From a checkpoint of a small transformer trained on Wikipedia.
Size: 12 layers, MLP 512 squared ReLU, 4.28M parameters.
Architecture: LayerNorm before each block, biases.
Training: a variant of Adam for these matrices, 12951 steps.
Each number is 500 + 50 x the weight over its row's rms, rounded and kept within 0 to 999. Layers, rows and columns count from 0. Numbers have three digits each. The size before them is the row's rms in percent of the matrix's.

# layer 7 MLP down (transposed), 512x128, rms 0.125, rows 224-249, columns 0-127
100:462482529456362443441603544512514562409609420526451491489487505522459510523471381552530531563564501519484464517518512487602537555526436382534537461436535537499564507521587461598529515563487457579460535509426477564459474540487558528514506486539516461561505492411479521480530543490469474484491538516513544456572447528476515448558530529439442516586546556426487577427559460573469433527403
098:495573503534535452499483417424453460578553431570438446531420506494520570500521518513512558489558472549452531537573467511522553398450592584544601411420466486407408442492520581450483483531533509522474499490476482449472496535502557450471580613451449546469573434505500489501483547531506548497442429469425547478584478510512465480487582453462487530588454531510508555584354510510477507480541
101:497612513468547520513502557610493470385481426542513535527518438451500485506496471471512498572436565492595543460449429594400486511474425547492471498496564509516460500533518483440564412436539494564480504544459570563435508463465421569514394508496451480456455514608532525438455540505479503538460438509584450473432465503546454620473425565562573452482418536545500471527443490597516513510486
110:458530543498456501429573494420462539438503546456422538430435570479462533473553522517408499476501563463501516488503555435546517529514510497472452470463578515532585473407453603549490514503536483543513522520462460405645500536505406464552566558427482465522462513522536489464523481482506580532604556501546469427498558459463481535505562477485425495500608477468351566479508475468646464493530
097:442509460553407557473476572685532526530567581452492503454524531498489465526500423543532633468501537417433487571594493537456584505566490524504526498477582507407368486486524528499456431428478503557479483454412517482533511490493458517409467488551483443485523510545454483532445461510515551537507472556535499532460518504476530447530512505539537622427387477468429528436521486512549445476443
100:519506479439463512467448442535488455467612477490569482476498527546444498513402428528461469473467495498457503501497457464578523532541490563471510456467446396492521440440539537582420565504503490642442442451527470435530511532585516518498493613580525584647483531373465485504565501522478481522508447481623538570480519553502502459561435421463532474516471539484570420503560458572535471472476
101:576505495518539432526595452506475430367483525549485504462520529499510600512555500540452485504581387484477491412525568479461478479523532537546509484496564471519493453466587579596436471593503451515482532451459483498491577468524561512413478492397412471519501435574623465460429488543530436477440483517520593528463518482473538506448457534551484443530445433523486507520488416559569414425579
099:532542455567514544417467455505477415534492493553549612532439482499484469487512561459520560396420521406602540466516520451530451513525502549519582508479468456564506395549464468474519506488538532463581543446464531577480525522497439450531439490481509441485460537562480548402486539578458487543471461501573492525632499456454530601372509440539500496401519497505422550403575512500570448502519
095:402531487479472484437447524382413528526497505492475490587430551520434468583456543472513489541471543494503480576530472492446407562545522493479562496532492501439462455546557490566544527500483554531530441464545524518483508554590395498386480500352513497464442508566477541456547519566541463454527633411541458584591564543547478519501481459484543551488493499583508462395538499531574502475559
098:518548408548454583523564500482545504518488434517516613411504421487462505481420586570554447532544526526525503562549434458497566537520461531560473588439362454518428409498468541479508494494501538530547560458437450444478500486487448451480423544576509491434468534475506476436479521468407452527562436522619500579483469447512492544500476500476481507403440440583558515493551493572429534559577
104:570555551564481533454470485481483592542562425492485511467510520455478537522536511424427476466480460391403572488635418537562575516492436488507504578526456470573464446444544525494511451478556513550475560513444452485481470412479427453558519505442533540498475585471442493608525517529534499505491524452586481450486469622541579540480570461429552454541545469490589488434527519460553432448411
082:422563461523476556513554492556463467539546479539434439547499466586518584489470438470487426474473505525468471536514526560444452552473490482464544472629493612491593562557445519460476481526526679535515489514438530449551525494396545511473469518512493462499533541505600530509413516572442500387455446609505486530529482479520478467554418436437449466433521398519450504540409511534499502511521
098:454496488522494416485507610494474496550450497510528559517513545518482556552557565514569521483496519544483489479493533355399549480562469515533458532598532549521456460545527531584523465490404448496429474582484560502531534409473494442435443483488493500581464465544510580445454583503554601512587540426505507411479443561498522380578483574544476477487412428485521417422464520472473427505514
096:504525576409505506418566490531465488424414468485425597557450516443555472499552531596515493484446467526533507467455568476457479542607514481584579569565470501574431431518510551509404545487494524577407492507427435463597573498425516466388556468499560476475534494585380495558523476535463463509536425470491429517552469487520460504491561433501434509507528476502449452611495491490514488539508
098:505478531542549561515459538451546413539535489519432525481571507497440573476512498589495503426497562452537435518571547407482566484474586618501421510520450400438501417437416505498503522588509496475569574532470526521490520412495547543471402548454548527419401445514565503402473483521412408575435553487551601495503520461457528533476593433447508484453474485525484476542527472508501542485527
104:471511422480539578454478389488494498474477575464508596550502468564519434482430501458470556495534422488455534540464513555474478440549563552516463495507644530499507439492547527581484476560531474584537509625480477475527427447530462451569431536437467579461467409465507483473428452437454481455479459492568609534508437457481441496528486507575431512463506544506627520541602457511584527500453
101:509426438426450472525594577475441570514437386396476532614591490541495512531528501513434508525514482564582502480490460387455539466558524477547485481560585458475576554511437513514571521517493505461536508575547520549562540449422393592516482469520473525466504508494543558451521427538480596487494478442486464435455478493505545510456535521541447576504414478502598389486543507471536478476412
096:445450544527534463554462510440504542388510561502565541488518433534375507510476544497533422507420518403462525470476529555458525595541461386560274472556505499481523536430439481513500530509452512529485585501557503545544529476508516527481475533354491508504565461497484504530558535549535568492544531534504480542557499559476557614537451491505434463512467461489462520522504448484543456583458
093:445567513487464531440573488520523459621479474586431493539535574505452540386511581435625535415479488543454549471426429523523564495451494470445611534528538559494539487584537505436417492478501553425556419478535594474462482518537433439460445490454544473488452451570517530507465476503522511460532443545600550469508499511614499444476473570494558513576483467514507486418496410503524509448455
106:463452438502466523461548482465497489561529502542469463492478398536512522427548497609552413588559524427571454525506462393454541500386540590518571541529498554503338543532455501536516547434480410553461429498476478439558495469413500520450501520560496482537431478571576510510488531534430532503491521494386498504437560471505447567578467479489474517579484510615485494560510585469480478502529
093:408495541485496556569495403514460448455537608494560502574503471497560502570492468554538454467517468502534482428479526512491536496528467417434514445501481493471495586564521450432589641516455463526551507473437471609518430536480521527531432495455430524549461520526594547490510553493427536468430462434589376521528499479462470539483440484566523519492455617511534451601463560457394485473476
104:427517431592464505448504600503490514440501511567519506518423444502476488414570501525510413486529535560474454498457466521459585534558547516532433447483498465475495388581463526601554470523535498449601467583544437580515492535632323554498473438474534399518471568489416542448521489531488449551482503436500493475450449588540528472511565513511472505487469510554451466517578518472519537486539
100:461498616452464529466539517504463503503487471561512551391515467485510519553433439415396522510488447454499544571510499515574563513565531460508480441423480467474514537498545530568490505554524561521443490490518482544508575397399420433547585531588465535489431461533459443489579483576541498480492444498582486583480551520476526439430540508462383441492533483400570444608576470474431478534529
097:508501509436450440523575442378497489513523489523511530458509485606527560455565523526370574453543380532508485527593543507475491584505394521561486458466449500443535379483443577515511460450466488550497545503484425542546600564509564522451514476491485548399467520481485515549560469502534495491524511591445466469558532492419543547495449482440578519587557503444479562415584448520509478557491
100:466449499596539561447578497523530459517559543436485487564479456510433629591431511529488457454424571497511488483469452486538472485430558465500568483483439477470510469547545566476488411473511507474530547569610567496416538450504475446566491438494502464470484601493546467454459555501537427543522411500493503445585435539438618493526531536426593532501524479440469481511429396491482502445607
110:526521485464410487501517495443476401489487532550532444451484566557431561533464432514591441498533512505542503400476480410525513477489531509533522520441388548459445577450424513486591535539436520593539512571503490504481427549460427542486447476467542486548442531531545573470543582469475594509488510560529540579598544533527432475484382525508504448591471423594523456490429604484492528467448
# layer 7 MLP up, 512x128, rms 0.145, rows 225-249, columns 0-127
097:469535509436483580495464550582510575477455512436496516434528482418488555501506553488535570471475524474574448536475458541436523562591493523373414575536549483466545493435511566478555517499485472468515405524564484512586457481478473553589424492470495416487426492526515525460525519453565401543562451518614456521441485482446441562558547587513529422419558588492429452472571442448497544504453
102:558482406500451390485531484512515474528524573492484525406550453506486486559512497426499478480421540544423450581592492512623532547502447474459492509424458508574475539526404508528534431446531447508456531442474467508480406521455511463543509570509548513548374516421477548510536579572458489481480466470527500524441555438590480521574470462502505529496554566379546493495567460516443548646493
106:466557456479472501548508481589429468581527517487473596511532537385543501539502467443535491390449605503550474567566493516450478520460541478475463504518475592446569506484443555468487545399430439513491507461455449510532514481469481619509434547607478531499429550504515502473457561508550494475442549459443399403460453374425524536469444488540583527513528532483540498460484467520498620582509
099:559398473504590412532461460512494485471469513520508457511545533552493509518488521426501520528528556533472497540487477440559511478503372391482458624512484565588496582511527440515447470449489506387553455557461497586395489486557563497526588480464511478515513500528531475550504523558498430462504498465509546482453611476533383478494503501485419431594569540428587445479461500466426464619482
101:515377499505592475451498560548590492491562572507489423509461467568498495487581494414497519480531494515522508419496483486535487416454341491502518547554585608503446495433529476458552522426463391461522414507541458603485533520433476500497491438499473482408443505603467499490456479480577467500460506474376535441542554485467547533554509526573464459525573552535533486469529433431481512472561
097:500512449517505508482509483452454508564437585537451449507467470469586453482537453502491488443474551539505482536469442512501555556571523451414459540498523462583533532450398502409566517445501466567453504563404481583477541473485473482507533561529521546597415589518468447470491508513593488529538462459520524554389476450407529543511534577474543423476528427498446568463619547411557607491595
105:523470512493429403608530490437459560578448516572526556469605481434535509556523428433489471497492577413457433568579470462467569472465493552550492555480584564537542490486522542495514445517498527579537436431452535484536506449408390532530473475466479488452352509546482499502560590435464451567507425454489497480484509359516493504572533575461479496474514564509499472478516520474503581442493
095:579451518582566556424569486536530434524460493509416559451514526472612503450546478451512495434552475529476516413466513429523580434492550511533487520348578569553503485453547526468532435477593544490400470528496528514493491519403564519648524474574452514466542510503524467531426390451527533493523474483427511529473520535455527528444464481520458400486524493523572524447399494449471447467482
099:446481509371590472470473468415484519462506479518535451552404528486490455551557483488475401382527522505396455495514496421560469496463482425511516437471597437446510527472546462491462506537601485517493473554519504621548495493530572492545512522462439617583513493494430456555592473555488519436497574434412462415475513561500551539534541519437527531634547503485495558473531483449510521493461
102:568424472503543528451551464540506450568457510600429484498522491381522548422475529524501426515433504520553536550461440508519482570474572483508493499504460485516481484545484534475464552544499449477457421480533437474412534463468415602591583519592507595491503506550440453544405460502481524521494500468493577451443429566561556508457484484552615379453529548424566481540497568437498517600470
080:464496498543491544539391499500490520542548585443525533354586444495462555502568551491613526443464442461425471462484445531548589462426535562481461532554594444545479435553543548451548513462577532482501545489528421493512443564550519431522464456447429512495517519449534478468519579507541494455480496466447448438413540469495505543419563589502543512456435562500395424425442449463525512468542
097:544451459428644482512479439478484483567510496512625420504491492464537497479478508434464512520532469509439495495525532423484573366497424443400560506480540535514543553456436516520475446513553424499523466535409479600482556481474453520573514582433466538469544595537515431526487508583585425486480493535503478494485565547500500550468444506505440527602566564475447493436424557473411491571554
098:529521525485618440445535476532479466593449616525465400408542503491542503568431570449612512535495537607465463478450549453439442476521482515501471457437471593479475472497538426498479477486531457359467528557459528446496547496551491586467495539549502548455542511551453505548568502454571337533469381497520545467481532494523517584484576482506509450474478538499484541494445536534507544542538
094:505433504584474500521520444535484536509428532501490520483551459489556614467487507533504455526504530501496442548505487521463520490343422575564515576472576448583587436516574462545462479436467337542543451403565537543494482612536433494487523463523470550462486498532546524537498539487564529454367431454469465464564490480543466503540427610518538534528518554413493543502514504511442503443534
104:600534420393485468502469513514530410524436455502471466540480480479534467533554620491504444505501512546560473483489454476592495390490507447574558497456478508533470423548516556476570468481514477413520478504516487510431576627562536499451481530586437603488522485506413577490498425543523480443564576437457492520458440511493469558477607528505526449553530552491471541380425463550452544450563
102:562488505559510425462617458516492373469475522533539463474432436510496538467425446545478588535608450497457421483480437525450496583559454493500567523551507568562482492480476494418435606456454549462437476419506427572455484555502541502480603512454490473508525531416494428588527482568611578447471524511523459487483459495476420511500505458565528534564522577503519527499488546443571430520422
096:483451495509482480525432513521441469502538574459561510468465439447443447563414559514510533485535564546526519551463464470453535574465426519493453501468500446447532520586535497464513479465539453532484365434476412490513589466527490607464552525410523571492475574547477416470483497524576458444420513537538449542467636536509439517590571567435560549493524510463623506537505600470417496529464
092:563531515542519581542537523599447555485502520443464413396461481552544533570454474487454455490558421527478363530528519533545486544421474533526428502485500458590494470453518489507491553494453492632584564462446426535475507437459498476486539467514492591438532505402496506453506467454475496498392489427461530530416509423491507494525486581605531417444477595452511468516567530552557558432483
103:472502504491478432491571426548431441506534483547590496472523564489499550504456493560495495543551480448381519422433480555543538455499461501605521457489576480556515521510437534439453540512617480493574512440464602550427595458469563490552580422460415533538473463509471405460503529576546440449461470468517550538438583484404548519516426536494553469544521500385483474505507466476511445394523
096:551511444539463510476587492551570564527442510476463504479515425478488570496523505516517541503559538493431499461452473449532480596503452500527559478449541486622589460427512563553444452521558542619425541489492432485438565514521548477565568536488489450552489439404403424439437376568520447431540506492504534448416494512557458524499540470480568561562495465516514517415524492593570423486440
105:574555497508481521497546495584537506571451540576517462507502504511488471508550587464540537514472554412531518529533464533466518461481473543409554599504616531462623462524349480423503500466449435443534408403434540493499488455521494475485492538480488425442396567588475469512480507500538478474469420495594528490516578490470494510606562535434503509565438558483478469388536446431474485490543
092:538473497532544440604479512547506454498550560432541540446417519465506435654508499540473534436528530518508481471510496481529503418442525449477427522515482518560463489567515471410472452468476379546460412419496531554494498536572515583491456455477470577493629545535481535572404484598513481384496474445395530566515566543512449530588547545465518478562485507523480544499492487480437446569469
099:462518478534517493436468454535480548545546546600567488469520531365460493614352489451563410439508525509446508543518407502489544489501531542419556479502495447431511598477491448442546476497541424394484557527504540507502493453489464464606506462416478534524511581481496531546459506550456497581529543413459514512504501510615473560517488518616407479449492493516462537540515454405443526464532
095:457469524514551362614509468492475507557403482533533553507560532428546430559553429444527558459540558505558468542529501552494580509483541570541445510398589540528500449453420518447513512465540561481588495467563440530430532467526495473427526521538464443459508545549371510520480509516481510445468476405436601421559478529545466481445461480623518499461496551490497496419460579472502554502537
108:447556495499528510507541482567526564524447437548467479486470549465565545520495489491505562482474443536478500470535425414472487538514547468493603518489470482514485406496592535479588574395616491434473548410546454509493562447589506492620584488496469523495479506536457446505403464426554493419457503503425508574564482511367505523504555484497526471512561464378597592510488473557461502520567